config = dict(
    n_head=6,
    n_kv_head=6,
    activation='geglu',
    norm='rmsnorm',
    norm_place='pre',
    norm_eps=1e-06,
    rope_fraction=0.25,
    tie_embeddings=False,
    optimizer='adamw',
    beta1=0.95,
    grad_clip=1.0,
    final_lr_fraction=0.03,
    dataset='wikipedia_en',
)
Each number is 128 + 24 x the weight over the matrix's rms, rounded and kept within 0 to 255. Layers, rows and columns count from 0. Numbers have three digits each.

# q: layer 8 attention query, 384x192, rms 0.0939, rows 77-123, columns 64-127
# k: layer 8 attention key, 384x192, rms 0.093, rows 77-122, columns 64-127
q77:143144107159098133144115108152099138109107108122143136142139149138134156145112101134110153128135135117166151113142130124091111108181140136105143108132128161118173173132159124123125143171132127
k77:138123120175151151113154135117136133155102123159148158111122155125106130127139094088125134095153116112138159137103124119111120131089125133127111108163109133111110111093136130142131073195122116
q78:153135139112149105137121154165160139125153125120069117129137096112127112125144149124102179095134109137139099156112136135114118103136131115183142120127139098136142118143157125135149179140135116
k78:115123120134107114141118163101108135111187127143115113141122133122112125137138142131125135145153114074098132119110123117120122126131125128143103086116133099137096167130064155143117114097136145
q79:103161134188097123094139083111098126115154144169153136111161139116149137167101138149158106126149140110133123128099121126146123163120121130101110159098122118125122113134129121127138097097085144
k79:145115131100119136084144127120135098124074140131125091119096100125137119110126156078150149114125121148130133115160146144127101108108114132134152157114124146129148118160156092129134167136139140
q80:093131107133125103108118129094124123128135128123155123134149128150107159133129113144110069132137141129142107104141068097080151123157126166078126133114142122153134138113117143105111091149127136
k80:123106113127118119112111140125119131148128121096151143106170131160119189127125108096158116101104139118155132138121137133148120153107142115140185140148139161134145068137171107090125148175127152
q81:118116154131123130105124123138110152101131160139110140102137140115123110148114142132130155111135114118106110116144152137111143121144169133142152102133123086160114094171116099160142090093170132
k81:111140131100109158125133123128133073129164150164171105124093074135093122113142104121124112150142134158107126150158105127171131117122134125094106143139115088135117147093126126157139123099141149
q82:104152153143142110112114130144074129115114107105179146130145129135138151138134124126138089135158163135138150135130091111146164104152144146115104129112156135141125133126134122081110107142111161
k82:117128123126117135105139145128127110137117093126132127135112122115118165119107118096150128115055156104147136117143113099139103127118111140152165127150108145151134087157150104137121119165132134
q83:085123160101129105127136130137136119111166121163165184122118126112116110130140116131170137111103137115118155149114145124161153128141173140125129107110144138130106082140086090127118091104151148
k83:142124108069134143125119127141125081139115099121099105139096114110126122142115124134152117125123149141155092098152137122121123115136097158092111141146091106109128128117126130140138139137126105
q84:161116111147120158098112114114091178122105160138089105141126145145147096092125176123121153119131089132149072109173134139111101120111088111112152100158117108113142133117131135122158145151125093
k84:122123173135130130110148101114119113108162152170159117113126142145077133111159119150083107154162095135084141139112103153148169126100169108138097133141114117117131154093098143131118130110124123
q85:141109133122127136140127132153084155124134155093157149144100148158126161111116141143105091105111129125145150135177128103074149081149144107092134132113154118127151160130138123115100116148131158
k85:133101162114126147125131139122119101105129134124147126161074114127117137095134109105134133135134128114116164121139100092135133125134095137148101121195110108150105114144087103167117124145109120
q86:134139152130126113129122144146119150104136131058153129109151124133147134129146116093107091093104124137149155132124115117099126111170112126180119141116160136153135175105153154130103126127096157
k86:122100131171113113185108152123087131123155102110129118177128133104103172148120103110106164136138129093122133141120109077142114158140134104182154097138157137137135112161109134148134110115158145
q87:135105139097132154156130171121136133087107143121144127110143106135125117146139104099140101122116121147127165112115137122127086151107099111132118137145140173111118176079154139132102134142119139
k87:118127124187123130177156124150107155138137100100108130128123165133130134152151123156129134114158113116113122134124139103150127139135142125180148074122155144109155114127147146131145130095132134
q88:075138106131138140111122101105151110122114121124129133127139135145102150149102107130159121164103141136115142066118134105144128155130118156125114155127092115153080114147122138174119109147156137
k88:114128101109126127092131105156134113116105185113117084079154150093180130138094160128132140106085159168129091167166125149136160125136142096108151148084153155145136133143209100132132144139108151
q89:147130140138130144119147153113126135112138119148110119131126126120136146129117171119114182153147114108137103106175148096133079118127133120142124103152153119116134105139108111140161135100145120
k89:121116117124114106121063129128129138143110115133138125111147108122114093141120111120123140166147099152111129110122113139100145118122126136115114173104123095156119160133115163128124112125090108
q90:077166132107116112131122100091188098148152146135153134095137126109145106144138120129126104134118140122154147130123127114142138145106161134160102125139132135103119110151128121138127084101145138
k90:093115106098085151101108140139104141113118151098102122079163117141147151143101132147143128102133172144091103136123119129134139120134134162092169162113130153121135116148221126118154130166128142
q91:127105157110108145125148158119097150073132151151140157130106142129126118138143112146146123123123140141123181100124154132114107123160123117105135134132134127111115134101159107122133149082128143
k91:123124174131111163175166127132102081138125107121114088186081112133140139140156097097133137150185097145119115097135144118123148113110093139141122117135115103134119137126084179153142117108105123
q92:111136151132146141135120109111111139140096114133183123136146120130111150128134113100151088195145150151111163112121105097125115137159146142106148138107155159111148179106150145094114110117142174
k92:143099139128151139126125127152126137155110146104121127100111145136121176129110094111147152091096126140156121102132129117122131146102101134130139130131099123108110099136181133160118153181115128
q93:154110134137157146125143149136142101135116092151108118149129138123146120102115167126095138164148142113131111107175136096152106096113134113157130120135121106134137109176132103138125151089167117
k93:120130121134124102150068154125131104123139146122133148132129117120134118154104150125108139151111123151102133119156140140097126097126107131104093153133115088122105161130118155142104137131079104
q94:123115122103113121129118129139132109119137120097144157115114120129138151134113119143118097095115155128132171136099112144130147120186142138126111133111124126146141155124149120101102152165086146
k94:129118140150110117136157178124104113111125100115110114152130131109152154144127143117120166111130140086139136130142138121147100125129110111149145097168146148127100105141125117135143118134121145
q95:129141092152108128057153101118147110115160151177121101137135125124146115145125143139135128168133137125130100123089121160146110148130085130145149120115094101134119124112139125151166142098089111
k95:132126129118109099119155111117127100107098139154122075115156125134143118125132141115118137135117131174143123111159185147113121117106133139102119155107153099126126145144121131107148139091126142
q96:144111140147154141186115111108117187149129105122108122143122135112141123099113102126107124146114105146127136124213158091074099097122134136132141100126135141114136118134126135124121119125144104
k96:152112130131137142130089116126124130153116148118163142119105143160094116081133100168095113107159111126103150160088098101115156136150105084136086116142093107107114144131105132140114120158108113
q97:147106125126162134113133134130132143144139113153095133136097126112142118118112160120112146146131100131136095128139126141156128113134184093163117108135126110138146134155114121143124131111172107
k97:130119131097082127124118127134143112101163171153143123120138126157111111146126151118116139128147133118106108116135113151118120105147107121129099165146129093095110176127132117143118134103106105
q98:136118127124101135131142142121114142110140119144148151132134097139134114116112144109136147155137135117120157072094135132118071142198139134144160116120149147153130195118147110137154154139130130
k98:139093152161139122186123163153114105120120128154110104136120119114116118140151102081118161120149101156127100123129132150129142119108136127154087128134151063127084183117106150161124114096112123
q99:136103124146129144165113144123111123157147119126137152142109185143121102139120121162100162114143119126160125140165121113153133100126134126120095127144119129107142102149098106105113124099141137
k99:156136144100111154132127144132155113112122155122137168153106118142126122108125175126118144180160113122126122125141133141069120093122076166133066156159117093117114155111124095157128133103127103
q100:202138131149090121105139131124100158116136120128100113139139084126140112165135134083111147132124105122140162105101138156141095154118089120174171128132127117150117150098152130125137169161100099
k100:122111141157150125164156139110149122142102127157131111165145123133136134109166159143106117124168103135119105125107121139149120129117129085167098088105155053143132171145086164132140115067147150
q101:132172145178079133084100090137102126145160100133134145109117150119157131132099141164136128086152122109151140133102124151108148120128153124132119130122118111143151134173097107111142110120143120
k101:162099130121120123087140118108138091106120164156155129120112096123128125089136125075119135115122142121134151107131108126141114111113124139104117149153125104142109114120106100148138114163143114
q102:143071100118146137143116187144135115143108104157121134142111126139136111112123154146115145154139133114127095120174129122146112100123123104120121115131135121155134143149113111128127141130166110
k102:128142142126126101183082149136113105123148130155117157124145123131102104150133133133122126133131110126102133122130124133101137124132150147130094148130145113114107142125107168119107114125095101
q103:157104135123128137112146086121136152116111151132112126132107144125126079114138119128101097161120131139128150151169148089136139124110150150134153119135108130104129109124117116140133113138130114
k103:119140132098136164131099089127124126135080141130148135131125109169124179117117139203080088118134125165108146117147137123126177152134116139102098112138100101097123123127143117135149137130114113
q104:119126115123143117134129104109125123155122110112129130143137125138120132136136104112118095122110138119130166127100107127143131144129111140103139132121120143141133150104144149114091139159114137
k104:152133144160158145128154158138140143136129131115113141140142144137144172137125132158138135096099139114153118138120137131153141140134129094144166100121145141114131114134152115100128138154162151
q105:129113143126156130129118151150136125132137128105071092130119103138118140093138148135107172115129095159112081135137119149119153115087108097170099125135118105125119124127127139138120130120135116
k105:106136134136089120123140126119128149074183144139137121173114148107121096127118152129109126151109122089107102163105112102125104113151126108130102125132137135145123156124079119130107125076114144
q106:152152135144143102142108160158110112146097158081129138124152090121108127157130074124164129114108126097128171102132138165098182134101136131124127130145101132134108094123148126133089126126123124
k106:126142104121152155148160121154161140151134140125143160137088114108130135091150162113153133129133155140159110130142118086146114124175118107108131119116127153131144087103129160152141105158126155
q107:113159144106120132108151099128137126119094123141142120135137126135105155152121116106158090144111135123091168093088127140097142142141135136072138126127121143121096164120150145127125119143108120
k107:116128138137158157111151122131135096142121131126127109124117122141155167105135108111157130120119138156134120099142153147212137149123107118124164112117098163124148089120156119143129140162118132
q108:164131101110091116115116149141123156179131115118078119135119119107145148130131154163091121072108116116124113179141083129158117102091131130151146146148123110133140120163095128109108125115143092
k108:113141136098159098150120138105170131134145144153152163145165146137114116157133114164119133125143136083096148135107129127117106126139154088156145143131172098127138114153141129102122152142137102
q109:106116127149143117105137127115107111136155118137123159120094146092129128160128128124142092109103152105145141134115119123163145144126152150115110131127159108169129083142082104110106088097144131
k109:131133123079130142145126173115120084160097126119136117160122063132131122132113152104134129137112148128133108117155134133124113107117100125134146167135129123109120125147145136114136138139114095
q110:143130113155155131116114166166135158128128134084119104122137108145127117126106125132113170111124102132142093135156103132115146108101121102141140127130131086147138107148114113126126116128136123
k110:099119134114109124141145138130154108092160168143162139157093116109085114094154148118106136153158123104107127159129106128114097125150124108149067129147144134151118130077078110152118129075142139
q111:126159103125127133164115158138123175122170093107100123124110126122128139110082143135113160096110107135147120135116136094108103126141105116155109119124141115105159160107103128126110139170111135
k111:137119112133144122150148164139128137103134119168132110132119144099118110137145101132102157118153104118110138161103100103074111080131111097148108109143127117145100189140125098154113115081120120
q112:130131123118125161119126092120126145087115164142144102166124148135120111114128147113136111154145122153114102103117135129117114136134105145086145116129107141095131132114152160161153140177129120
k112:130131158124158149077166080130120160120165147167120098097137158147123147139131113134126095120127120144108148134140125162146145159084142133122134105112106150135134131123131118130116132125154141
q113:136173146113096120184106126138120156137148172082130122123099126132120133125115088155121138120056107136153160117143131129069130117112148091146107120151133128097119163127141151121116115128121140
k113:130080155155111170110180123123130141138166144118137097150117162115118128092141100125114149114193120096118145191089103078134144126127113108167141097150122132127119124118098108199136107164158132
q114:163118113146136113154134158168143129149130089118118117110160083172120150129080110123127163142128146125127129110129150100124147120110119142114140183126102116121123099131155127143126157129135122
k114:120149072110126060158123103130128114096096149125119123119125114080151110119121185121115120109103129133148111099143126127098132157172129095122107120092133141161132143148099141127119158161111142
q115:116138105162120116112122092086097115137130134141144124129130142139131108150125102123119133139158127132144107130110120144171109134141095137098119133125136166118125123122109144109135120127092149
k115:163137117138142139076143126113155152134057130127143125121165125134124140110117151104156124128124124123166131124113130159115103139109151160116149128114126134140146113120172089080135146138173139
q116:112167136110111138116165102100150099118141130145160160136126127124136149146113130127134081136118148142114154105142151109111115124155131139121103141123161135135106140120113120165127130095090150
k116:119111105126118135103113136131091117131099079081135075110136143126160133163122105119145145097147146130127123115134142143148125144101128144150175152105121137146126117155162131121143143144113112
q117:150134110095123146134136156121116158127112117139113150131141132172116150127095145135143151107121121140113101108123136129094088142156079112083104135114123123121111169132138117101108132100124108
k117:132112137115135093128143120149129091129139129119151103125106178143129114123148091145111148151135121128117140105125132153118090117115119064172130121154116114091123165104150127143115167117094096
q118:138107120123112137122142101094101091133091135151130154120140163150125130124147123114159113155129162114116124120133143151152114147127142158075129115125114177111105125141130133117130108096126118
k118:130150123148158154103125110133119103156088125135107127111134121152140132118132113143147092154106150152148153116149114160150131152115144154098144115142120128091140082097172125111137112182105128
q119:138152104144159120169098140144107148130121090098101118161131152139107129106137114131090169114136124130157113144169101080108119083102156128124135106137144136101161083154113148123129132173161136
k119:113154107121122136091137136121139166164135154123145166104127149113103124122121123145132096141135134094141140182107107124118120107114129138121102130140117131121125117114139093152105098179124123
q120:103151120146160134117098095111123153106121106114103097135126124119136132102135157131093113141128108147132103159164090075114143134083114129136119136122139126121139113136103129110129123135153114
k120:128106135115127155102102123112106163145153136124145130073149129146112170124131103162117099078082136126106144172106105089136150125127160115125123125120132151140152112155151111120117140156127148
q121:132107126138111126115131144109124141129147129147168130096125115129142136122131145115151076108123125119154149157132113115151128129158117113106114175098158123134162162080090150116110132143105143
k121:152080124122144077175094137117112137128093094103120116145126137135106121144137163114140135111139113117157112098128149140124112159136130124175152141130155148124127100163127138090138157122131130
q122:101111136132124132161101161112121124160113132121113145116139116107107116138125090135143110148115139116139168156125086154161155143105132131112084155126124116120134119126078129085102119129122151
k122:161121134135127138138141146139140140143138133104106151134121142136147136104146171136164153114122122106135097147115139117124105107146092107151139121147159145116156110131135122127123142097151132
q123:155129143135152144134097143141074144097097143093148137122112151141158100114133137089117105136125124158130128099130123102088121096137143128127128127126176166142122154130139140117124103126151161